Each number is 128 + 32 x the weight over its row's rms, rounded and kept within 0 to 255. Layers, rows and columns count from 0. Numbers have three digits each. The size before them is the row's rms in percent of the matrix's.

# layer 5 attention output, 128x128, rms 0.0544, rows 0-127, columns 64-127
086:158133151154126127130123060155168115184140141123140143110048150152126130125163196063121093111135126103118159226115148140114178189062094139115131113143163134130101127092121128140076131128143135
117:078161183168160168085094071106130094124108182119134167106165194142171152138102136093100122172092108111094114148148157108077142111082136128122175158166144127136157084092125120107115153084205137
102:097087099079140101144137169138162121128162184060142100117106162206100072077138082148063115085135189100123155106080176157110053132208094165092079077122116092129117160186163085163098117187168152
089:114209149125079133126107189128113095142136135205124128058106068170118129117103175113100048129141138111098123136157163110031177170119166130088149173153156129089176106094101132185082117097106125
106:129083151126139169131140113110134082120166169153069197075099120148153141181075181130160119168120126087063081159100136142094130121122122175074165139122100130144157156140090112198111136081148126
093:108202109136108158100132139165139078115101165170129130140117129129130164114144105064195135141131122138142126129198147134053130131175137075121057130166192071167124135112111228098149145150108156
095:159154083134094129113114183077135113081131122133127124087140116125124108181087183045127094100104098100208168127074151101172142114122115164180101113114129101109122156113130141120047121099129143
085:126194150153097158146106102138166110151105141107130098139124096112116146120118125059167099048129147157098047118124122119162167149106139110156111125101167165128146045167145182129135118074160131
085:101137148152093096126099120134148067130089082079105145135177099121081138097164159145133092151109125145142146156133118173083076155140133105165131147164108110166155156123137107145145172144129124
087:157115084114179146130142120159121121103127149158085093167114095129161154127099105177175131136221137135070169165108125110126091147090222155155066035145105141091150101162120147108133098182113072
108:170161186155120145094116122119169190141100125135152089111068105183147112156195158149140091128109109163121155110131151142111227108098121151155106127126195124090130056132118145087140185194146139
093:072105153076095167149053089056104095095186100124077140143090146211098114156098122112117121121104141083103150087117135105137117175135121173131141133097153089099118163154126099157095129105132147
116:111176108115119119138147115149092121136132171145145133088135168150102136105178120155157118167106161162108148111148132145135124149133136131135126072095108157167146147109162148138094123169152130
107:102097121134161057142115148158110117122135100166179121146129087145097126101143135171110118177109138085172151145145146164100150167137136180103113179147157178096078094070093164124158131123089101
117:062165118128165154117102147175152150136096054131097093130144173127169150163078111144118126147096147048177104043146158103143141119097114150152115094126003151131204142154098095136134141114172093
109:121128095139157166084101125119116197168100145136183101154109095157101100140126105121113023134179177130119184146148129056129153139109119148170121118162133118075152054137110061218118078142119133
095:078165160135101133131118195136122115102089118145119124168126092215037156050105115162096052123166161218126103144084151099125184153151116077111105114161109134132105064114131132146108097113096118
092:124121155163140128137151105117084141136168074153122120144094111076146165095157112131102198104127125167123163086142143106110121155130198078099218123101145178156115112165178104110132146154183108
107:092134149146125100163164089111149084151169080139145133151125140130157132145120125113190133032128097171108126136119105184100145159105117133171138128163160124155107080150139128122137196155102150
101:096159087084140147104110128071105125134125194100127076123144117154139155117119079076142114123172112197065140113122094129114105114127152137158147092108137167094147102145096140090153135109109019
103:151145175106114136120119103089153144158076198126130142110112124114132098091097162117162093091204152137120129174109140180139124109086145143115178106178151136114129118078110055170122158108090141
101:102136130163176125135154098128126136162168160055140098070123136151102137150132170083144059094186133116152178125137147110154103092123190185182115176133101120065134121159116117136134136096145049
095:153151141140174148129061101176135091095167117167162127097122197181122114124207171111169131197098138063141139116060136100115139116167132106125066171165114126131120116099123159161059103128131154
100:127167102114093093123173106066138182057097177164134147080135141114074201140108147119159176171170118126042127156134150162131133096107122081181147149130101110150126141148108110141110115058092144
104:127088124153072126083176196114139139123153112150104148061134109091136147123147187168096111179125176123108123235086151145172128098107119111130110139166139135113111126115094182152196146139149151
120:158183164117108107076121112112125109174099175120096093121154141122114152121136123149075089166142135156122146162104148087131089129118165114159105154103150121116147117112153074155129107151081114
098:058163107107145074151096121089128141126122051116141128126144142136163060095103139101129126075128108121162158134094123113102101155114098160141148106139102116059170117105072106131092138135162093
082:098132127121123137140114097128143170136128139169092088106134161153124141107142106117060127122150202083180172133176165114115117209145097113183115148110092090133095129159095121105155022094118118
094:130106111123163165182087138092116137126136118097131145180125062161061152152098149060107130117073108105110149110074107128095172154118071150149114152098159127110164129175083101088112125076126133
095:082139124145084100106165109179119138147173109134223131145069127088082060159111107118085184112168171176187147133174159103144162122126121130114141156151126141124091076093127146172174108150147128
103:125113113102099167083120141088137150098122141173153095113107136108164137113098148171123127150136141098112126226115183124116115119070082085097111093131135155134180157118147071217109126116141131
106:140126172148148114130137146112133128198122091130063144046064138161132136122155188174116151135099162104142087153083176174111133099138116183097103119129121125106087174116088171166118165077135110
093:115125107093145129111104116145098156186128115107130121105132149060095093133128112099123089186147170142084181167141126060183122114168125126128144121085128152152198130143137078211169155135159136
100:135138145137121113066095133172135098097108122108122099087137114126086114154175169130109095160129145050048178122111133074112129116128157139090110120156080152124183173129114081155088122173185113
097:113150153083115139121116110088150092144106183095111138148167138143008096108051122102140153131139127122062088112158163151139098118136159175017168102120132109126112131067173098167133102059131152
105:069160144106144191130092137114100123142143132148167116067146179154153093113130103155216074160097135119099083133106113143153166120096111126085104114134177193114102142105172149125125131108168136
107:108155071122147127167169172143069126176183127134148144102129167094123166112143093127053063128075148118141099081136035101156176174153123132093181184124139152130105145129145080128105104125118174
098:131087093148089116128142206082116113136120093134121136068093099137103144127107194132019101108095123143145066148140135145156155146137159177119125123160100127113166110133127139167125129117148161
095:147084052099114156103089195106133154174146068111093083146110112137150098160096106097091132126135103126195115135122109090177113131171094137124090104111112111120169091135111126200150096123083087
094:191103118157109120132110167063133158114161057171148111169092082080151095140092131117113083129100137119154121137163143128167170129052074150096108155081151098105070161129162109116162119046120122
107:145153072153093148084126178097137156134079091099068109140166125140098124100182170122193130172128135136120164084127141160138129092160140144128043093172020099177191141188120139146119116107173085
103:109154110153152095135154098139129111147109161134163156062142176130142186115140125121133125143110137089127188062179140085130095092069149138196120133164203090097101137116129133084130171102165109
106:181135106144074143102085162102129080118100132101138153083127145091151078183198205094150153168149107138169225100135074109053152161079167147172141122167132121125137102109104130116079138098146097
099:201151155120115129166159067129120094220125119153132093134135124101072102118152103156156130147085147195065143094111108140121186137132197160108101065106084142137145144115149153088105166054124116
102:047099178114184176122130076144132103120168141141079082132129119168144131071185096177185113055138135108131080164160124155060092106137063090117156141096172096198116140132137112194100129142121123
104:127167093098157088152150111076168118124139110150102114148102149124121113113079098119120113128099151139090103120206116218132080132139104191148201101068101063152149127099125074143160153119084127
100:103128186163145103143079078102121127142177065069050112152133117122068123088194147079127121128107145081100187129106149144165068136112163129121140125100163129086109127133109132107180166150115068
091:072152148085121178146109089116088075153152113061164114159126126142116140166070067086120136123084131134165096083115109101190130158092143097165165098099163190120095169106175129113146143153185133
099:089142124091159163159096156077133173065136133140114097132209098174173099128101085209144137139156096140141097183117130168182147088112107117132091130110212148131136163117172124055121124137186152
118:159170097094110129127099161032096151127141130155148089103141137118165145123143097175092127143075168095062106152166132145181146119069092136148112163143153156098102164115115136140146106075125114
097:148153116142048143145122176126141190094144129130143138143124126134112171139159139149085136142090124094164114067145120121214164120105106111122104201172174136093101137157135093101155086134128142
111:146041052141174072098188125162164125102099111136187154127096090066138145130134112130129127148098150127075135137111115113232170123155082123131106092102134168125115115129138156081187135190185158
086:124110186109133122159115088152136102135092058120171197115133114120102081147133159178126151171097117155101134173095059102112112200105074093116177174124108123162095142022097134103116101149109221
102:154111112130128167184146164164158092114163140158111157134172147164105098152137174079112187162095119136167099148172166144069139167191139148089127074176041131102130163120099197094150079076159110
101:061130095147134115086094115113139118141106125158140144165160053140077163117146069141141124126167157173128120113126138129190138153172138120130123209208096172134156103155129120151158119137158122
094:138100115138173094141124092128112160169051114092108183148197074043135188091157169152150176165102087120109107145122075124141130127070114096143147089058153178125168115094093150100154094120170100
097:123122095092102075097152110107205052122099173097166188178122087111139147156099109158123110114152143179090141146136125136119106175041093090180098085137108097127101125125135096129143083179111158
105:151141163163175102119170142117148174132179163163130090067133110104146119159078115114091094073119163125050151166148179113133108086124102200173207169065115099138163098146112123141124120109167143
088:172113121100132140133095098116162123102121132098122089096081164163172053108164081159110169116137135099073151135108078132141078114137114112117117143139201091077125138113119146066112148126136100
095:076056165099137103171108143102089103099170140084104151178177140096128070123098146117116103097119149076055173117151166113106157131131122141060138141079141131093186122189133112118187169131169153
095:097115110093071090093117122118172174176144153093141118099167163074145084155163113060133156140130097099058067126115100112131119115158077110088139113112152174056096092125081154181200128090103110
098:104105140176102109117175052117084152176151159185122149096181109152147091149114101115065139153135105168123124140094143126071186163176131142136123126115083123099182112136136131118115130121155084
092:143144103128095130057130118070115109153117152096165133151079154122098171079130094096070067185109165134147164090089149076105137152074122115146118178133096084100115085144142111147124138089138128
086:152082101135137086130123123144128140036114130120195111185090074145114083088185160102119162075124111145129122129150114134066114113185092088123188115097183117098120141119133138140105142180168135
098:183101148110112126145111122083147128169103098133100140132173124106221076116110132140199145066175111137143087137113105143124148137136127126123180157155128144118150095141126148130132137069194118
105:117121189164146123103107128134121083195104126147136122112124089146112146078096093135130133117127167143162080087142159153103076097125173155067166149164189137106084114111170126134174140127165091
121:073182124135118135150116118089108122094167124093095126126130108161084121152121093160138098082151152191086108151150108128177103123093174161146126154131130107158085136136157175152069143072146186
101:123144097082126104134184154079137142118097149046127125160198139145109135153129126118142213160135064087088092113171086221137177131154114127180180133117157148118136093094119090095204121153102067
106:123197116112152096131123118145133120116132133130110079184239101099128073136103130130118136055177105099116119114155122111077137154101127215178112128120153106131152117069139114067143149117106140
099:183169145107062153127089144122110147146081067101075132070129142127151109139127172077166116100094098065150123077114091101141080133184134086126145118142129104161162191127118107165090150132107154
094:180156106155162063135219142113132079132118128141143104115140125134093193069135171077098093102082154122082139166114136132109142130187158127152183163157105096075136101106111157119112160126134158
098:093160183144101155128119136118081111121128131110113105084118122164113166141167154161139163131128139102123181087085121146115101115111199189172185178077183154080117138065118126106104158180095080
095:089172167116094122113096159118123154083134114070131107117062100151173083170112082159141056149094105134119154162158113142167100095026067094143152110053157136167100165112110142137092162164112093
101:097151147156162124166181097144088180118193147146132119137170129160174109101109113149132196122115113132166111161115173114084104157151057144107132150079143126167150172098147170112103140084224102
099:079192143096107177121057091114117103136159145181091068167127187110125102153092123091148123148155147109138119119138145125101187141070117177121099105099114142136143156096105097119129123073110096
102:222136142118111132100136119097090104144081111192080110102102098101115159098147174145223123075148138082117125129096124124136124097102158116160195093113151114111116145092110167156098129149105116
083:058163151126059083145128131141102147115095137124161119079160169112138091159118127079106108083119093126109099149118081141115198165084062104166074119132097156122166102104062147102102136119051127
113:071119120143141093176145137149106121162122070130175178074124105118083119133086152105251139112141116144108158127079113115169121116105125157137128122172145176118124067147090183145133153108180113
097:083116094149116140040118168088164080091154169170128105159131106179198182148077123141166162125149107177107138104121193139080152143152111164094119167144125163204093085121144166096149132082167069
097:159085100124160113163117143109102083083079127079180142131085198089141145148084107122183156121138143145119184155077076124166169108122146125217143124175124146120140084187122100147068156100165127
093:098151119191102178106087096198074166144093177114179111111112171113152155103166099074143070077175158170176091143118071116081096145159136113199134169179162143168136107161143127163124170138098136
099:165153132157142113134144128116152172141148093115167131174179118108122135135174122139195167128174110102137167094154154118106092138103173114123171198121107095074103171100195130151123133132133147
115:121149109114132140163074164120127046082119100138070135132157100155049192167149206193138104093107119112142124073152120088138150147115159151160099175130141116096093169119125185076132133096069154
105:184136120170082140077100138154154196128155185144091145133104099139140064153173092119010140124169129142103054103132138122117137110095116114061081065184115095131167150165140110111107091159159108
092:112144144155167140150112141101122174086102094206161119138136123148116138094156110182151095114136156191124097150140109092136131100077069117219138132151116077093121087092084140118135082124129159
114:120110104149096103071154124145102118174094158110152085050185111130152139076132098130104058144105094130186135129108124077134050149162161161112160149058139129092159142041213153135079129174149107
104:154140162118074094101132153137163132123040116143149079086161137059169103131138155156178117117187144121100144194173123134089085150087134090178117100200075144161150109125105106188139168094110143
113:106050159133093172146146179135163103121156152109111101177119178067159166133085120146133114113131188149155139185092157128084106194129117143113128137108099131119039135198126167076215121080146177
097:096137106142141111107116134124116130170128097127154126192154113101080130123168090111116095131045130119081110037096122111110172130119064153093083096155084134113103205169153080097136141165157178
110:157093138096156144131192074102137129127086190121147076152170142106061139068147175181151100117166110137126119144099152073153193083136163117119076095071127131067121097099186092156116142060098166
102:099113087142112090093145115073152118058111116130159145160093106152131132064111101093105106133120133083114132080171148147126093116113131105145117114157135030087142111121144091155122149144132135
100:159118080106104196116131101088149175105167162153129169096130107183165181158138142132179106138134051123129144039082100087146111109162148113161215138117172124068143159159154094096122131180167095
101:079152144165105111096125119145156137144151057163101112090104104149177149155145119129062088097107077108140041143155109118126166184146139105103145153119188146106122080138148152115135092189155136
107:128138110073157100137172147093157042184128117123070134166076115144097162135135138175124123127091160138116146127102115168099198179190143184117125151149164131099064122161087132136145171109117165
092:114143115112088119160189129131163176158126087116152092146155120105125134076068101114139092158090086103144110198146130201168161070126103103110103150138155109170094104109142135126120143045113172
096:124102128152096091131071091130119163103175158082130170157114106119119107127210112101069150085171111168103197121127121096122128152145194098109141164159153147114115068178116145133069087142139124
093:147143118129139138144127152117110187101097172143129135105179120117140122110078148121158098174162106070111168150126121122202149134170147156118102193102146111173236101114151075162070119114128176
110:167132059106087104109124098083130116124113148203136131154108148087173179068140123089171190137165137101135159155156127164083087182098121077154186126100208118110131094109146152133137099126092089
086:142157140122093155116114127172097178143125104140134105131131128135073142123142139116109069192096166089062124122111108067115118177151098118121180131129091170154111171091088119161151135071087123
094:081161165131126106119103107139114142102149115206104109136226102137149115114135137112138149104134102137123108169148155106129110159223113117124128154120160147157157112102113154115173102176147124
100:080110110132077114131099138091100134059124150107144152180182137146091094133144152093170072137139109108072144146121096129112203137122083165130071134179136104090168125126062136103133139097107109
085:135202154163091095123132067146128131157133168137097135190153147131193150143135145104144121146124164079124141139208160147099150187067122143147152116085174144128138162113145120124152138138181086
094:171165136084173089077091130145137136144136144157157097117151090118124091169089151115136093164100138103152117153095194076166090087144068127136123079137178184166112131106109126199179183172163155
085:113092134124123174155142152139176085126176094086089162125081128173099118136123079083143083193069103155176117121150105185205137066170122111105118127133093067126129141152121150086166159151116109
092:151058128115135125153138118114140065079131166162137174130187152097161122112124178123144113081110182107110166093144169096134153107116130101149130100092146108105126099128132175061162124123129198
101:129165118132161083108159086157150126183136171089105091088158189136154160180164062132090106129070096097082109076145084073136135126149119125157123106166104123127148129161116126146089209116151137
091:109091135088191151120132064093140106218149128084105138145178113124090132139149111153122129153100127160108162074140109121115142122145123144142177115111124159117080105132110065125211135074109058
107:055112128124086141147125152120141084079145128137120152104127132184121157166109105124202079079124091181073145106179098113174118136147123137117201145132054159109126143153115144108096086133119064
098:183120163190116158112166095151107228097175137182141107146080099142158128141153117142156126157110185083092126120097134141162145110131139160135136124100159113116107124095099170131153146179135172
103:136135197168137078140142069111110147125116158089075148138181175109036142066148199092082163090146139153157095090080178147121140061125146115154137074131120093135152092173129094092154152118178110
092:053118180160075119140165087198077167056143136134140088099159124128082145121139101189125125150123086118135117157185108140108069089126182158156130128086174109136134158070151143132101171152082122
102:072141170146071072132037098090077123112142125130065212145131132119065144140159092152083119136150151151125101114098102095099116198044116077113165136154123142112104116190099150158097105097143123
098:157139146116142147111152097159165068174080221119203161061125131120139143153081123080115064137128127125129102159123085139138128135112125127149184162167119168097114130077102089106127093132099107
089:096187167176186204150140153178138204122113061111100068145059121115106147129100132105153089130126059114094174137164070129131154109122153181137115141117158086170154063160087066083124098172099125
102:071056115161113130125165118124130163062200105146128146130090094188144116104122100137133127142156157096128162141143163159087101104151127108091135121102155086091048140141124156143133089086125068
115:101129129095084144178120125150129210054147134173177094135138102133118098159098119110161084088122102125106166110145152090069149116133099100136146098053129130062115165173110161088111122087103137
098:116146137103076153149091164121129113105085138190129132034157150113161126100089162106131102085099091084106019118104117174099144121107135131073141099140146174109181126110129129100094136107112146
106:142126152094110116100122083106147068126119133120144123139100111153115091150073137105081123088139144111093159128159189100097168153112109120153146084070142103129122093107151098125137072152135124
087:060137142184147092091148124117113162078175073138089116089133098106178126109172121155141115098160097038123121126175087149124106113030155136090153155128137099136127103100105116133078085166140100
108:106154138111125123132137155088133052068138132058079115159182154142148121161138121188050120131121137119060096133128094065099101182110165092146082133134113082050130156121133151111137148115125179
105:173144127113148175149057195119184176163070116150116087088095110107155142106163175086132157055135121089107115144126166151090138114124140100120142133161145157087139121189105152129091102083142170
108:149109099181188121127148154153135130126147132129079063159117143066125175138139129127084171144118148106070143142165136114131145170116134190117134084059153170139107121166154140067191133093179071
103:179081111122141173160140127167161141153107123108151173097109091132133148178155134150158241123136097167140128131096069153158120152148102138165133200140119148168174140109117132083128106145108134
101:094096103146167085132136137126117113143124135169144185163146100110183174105143039163155126211083124112140126123154104149071071119121091116128180159128077094088150154122081138151115127144136100
106:194071187107082121136114074129114117133114149151084128093183112143100103163136152144101083050143100160127095141066090117097153138163133117183136096123121096133193114198133112078101107184121167
095:138098117134091082110157131094148114090114157099133177082191087100131113183112202102119128103137082114093122134150127085147125093142093076173137140137140118160127115115110110193134138072126148
107:127145151160179187217120138160132100122159107107122120117156107131092093105106118146132167093103166094129154164141140143157098087116131118141082128168193098169167133141158143150092153072186176
094:164163125131082157182177093122092188200149103126144119125094116147146118147085120082105140115097061168137094093145084122081144158190131157119144174127182134122150139186144109098145154052163074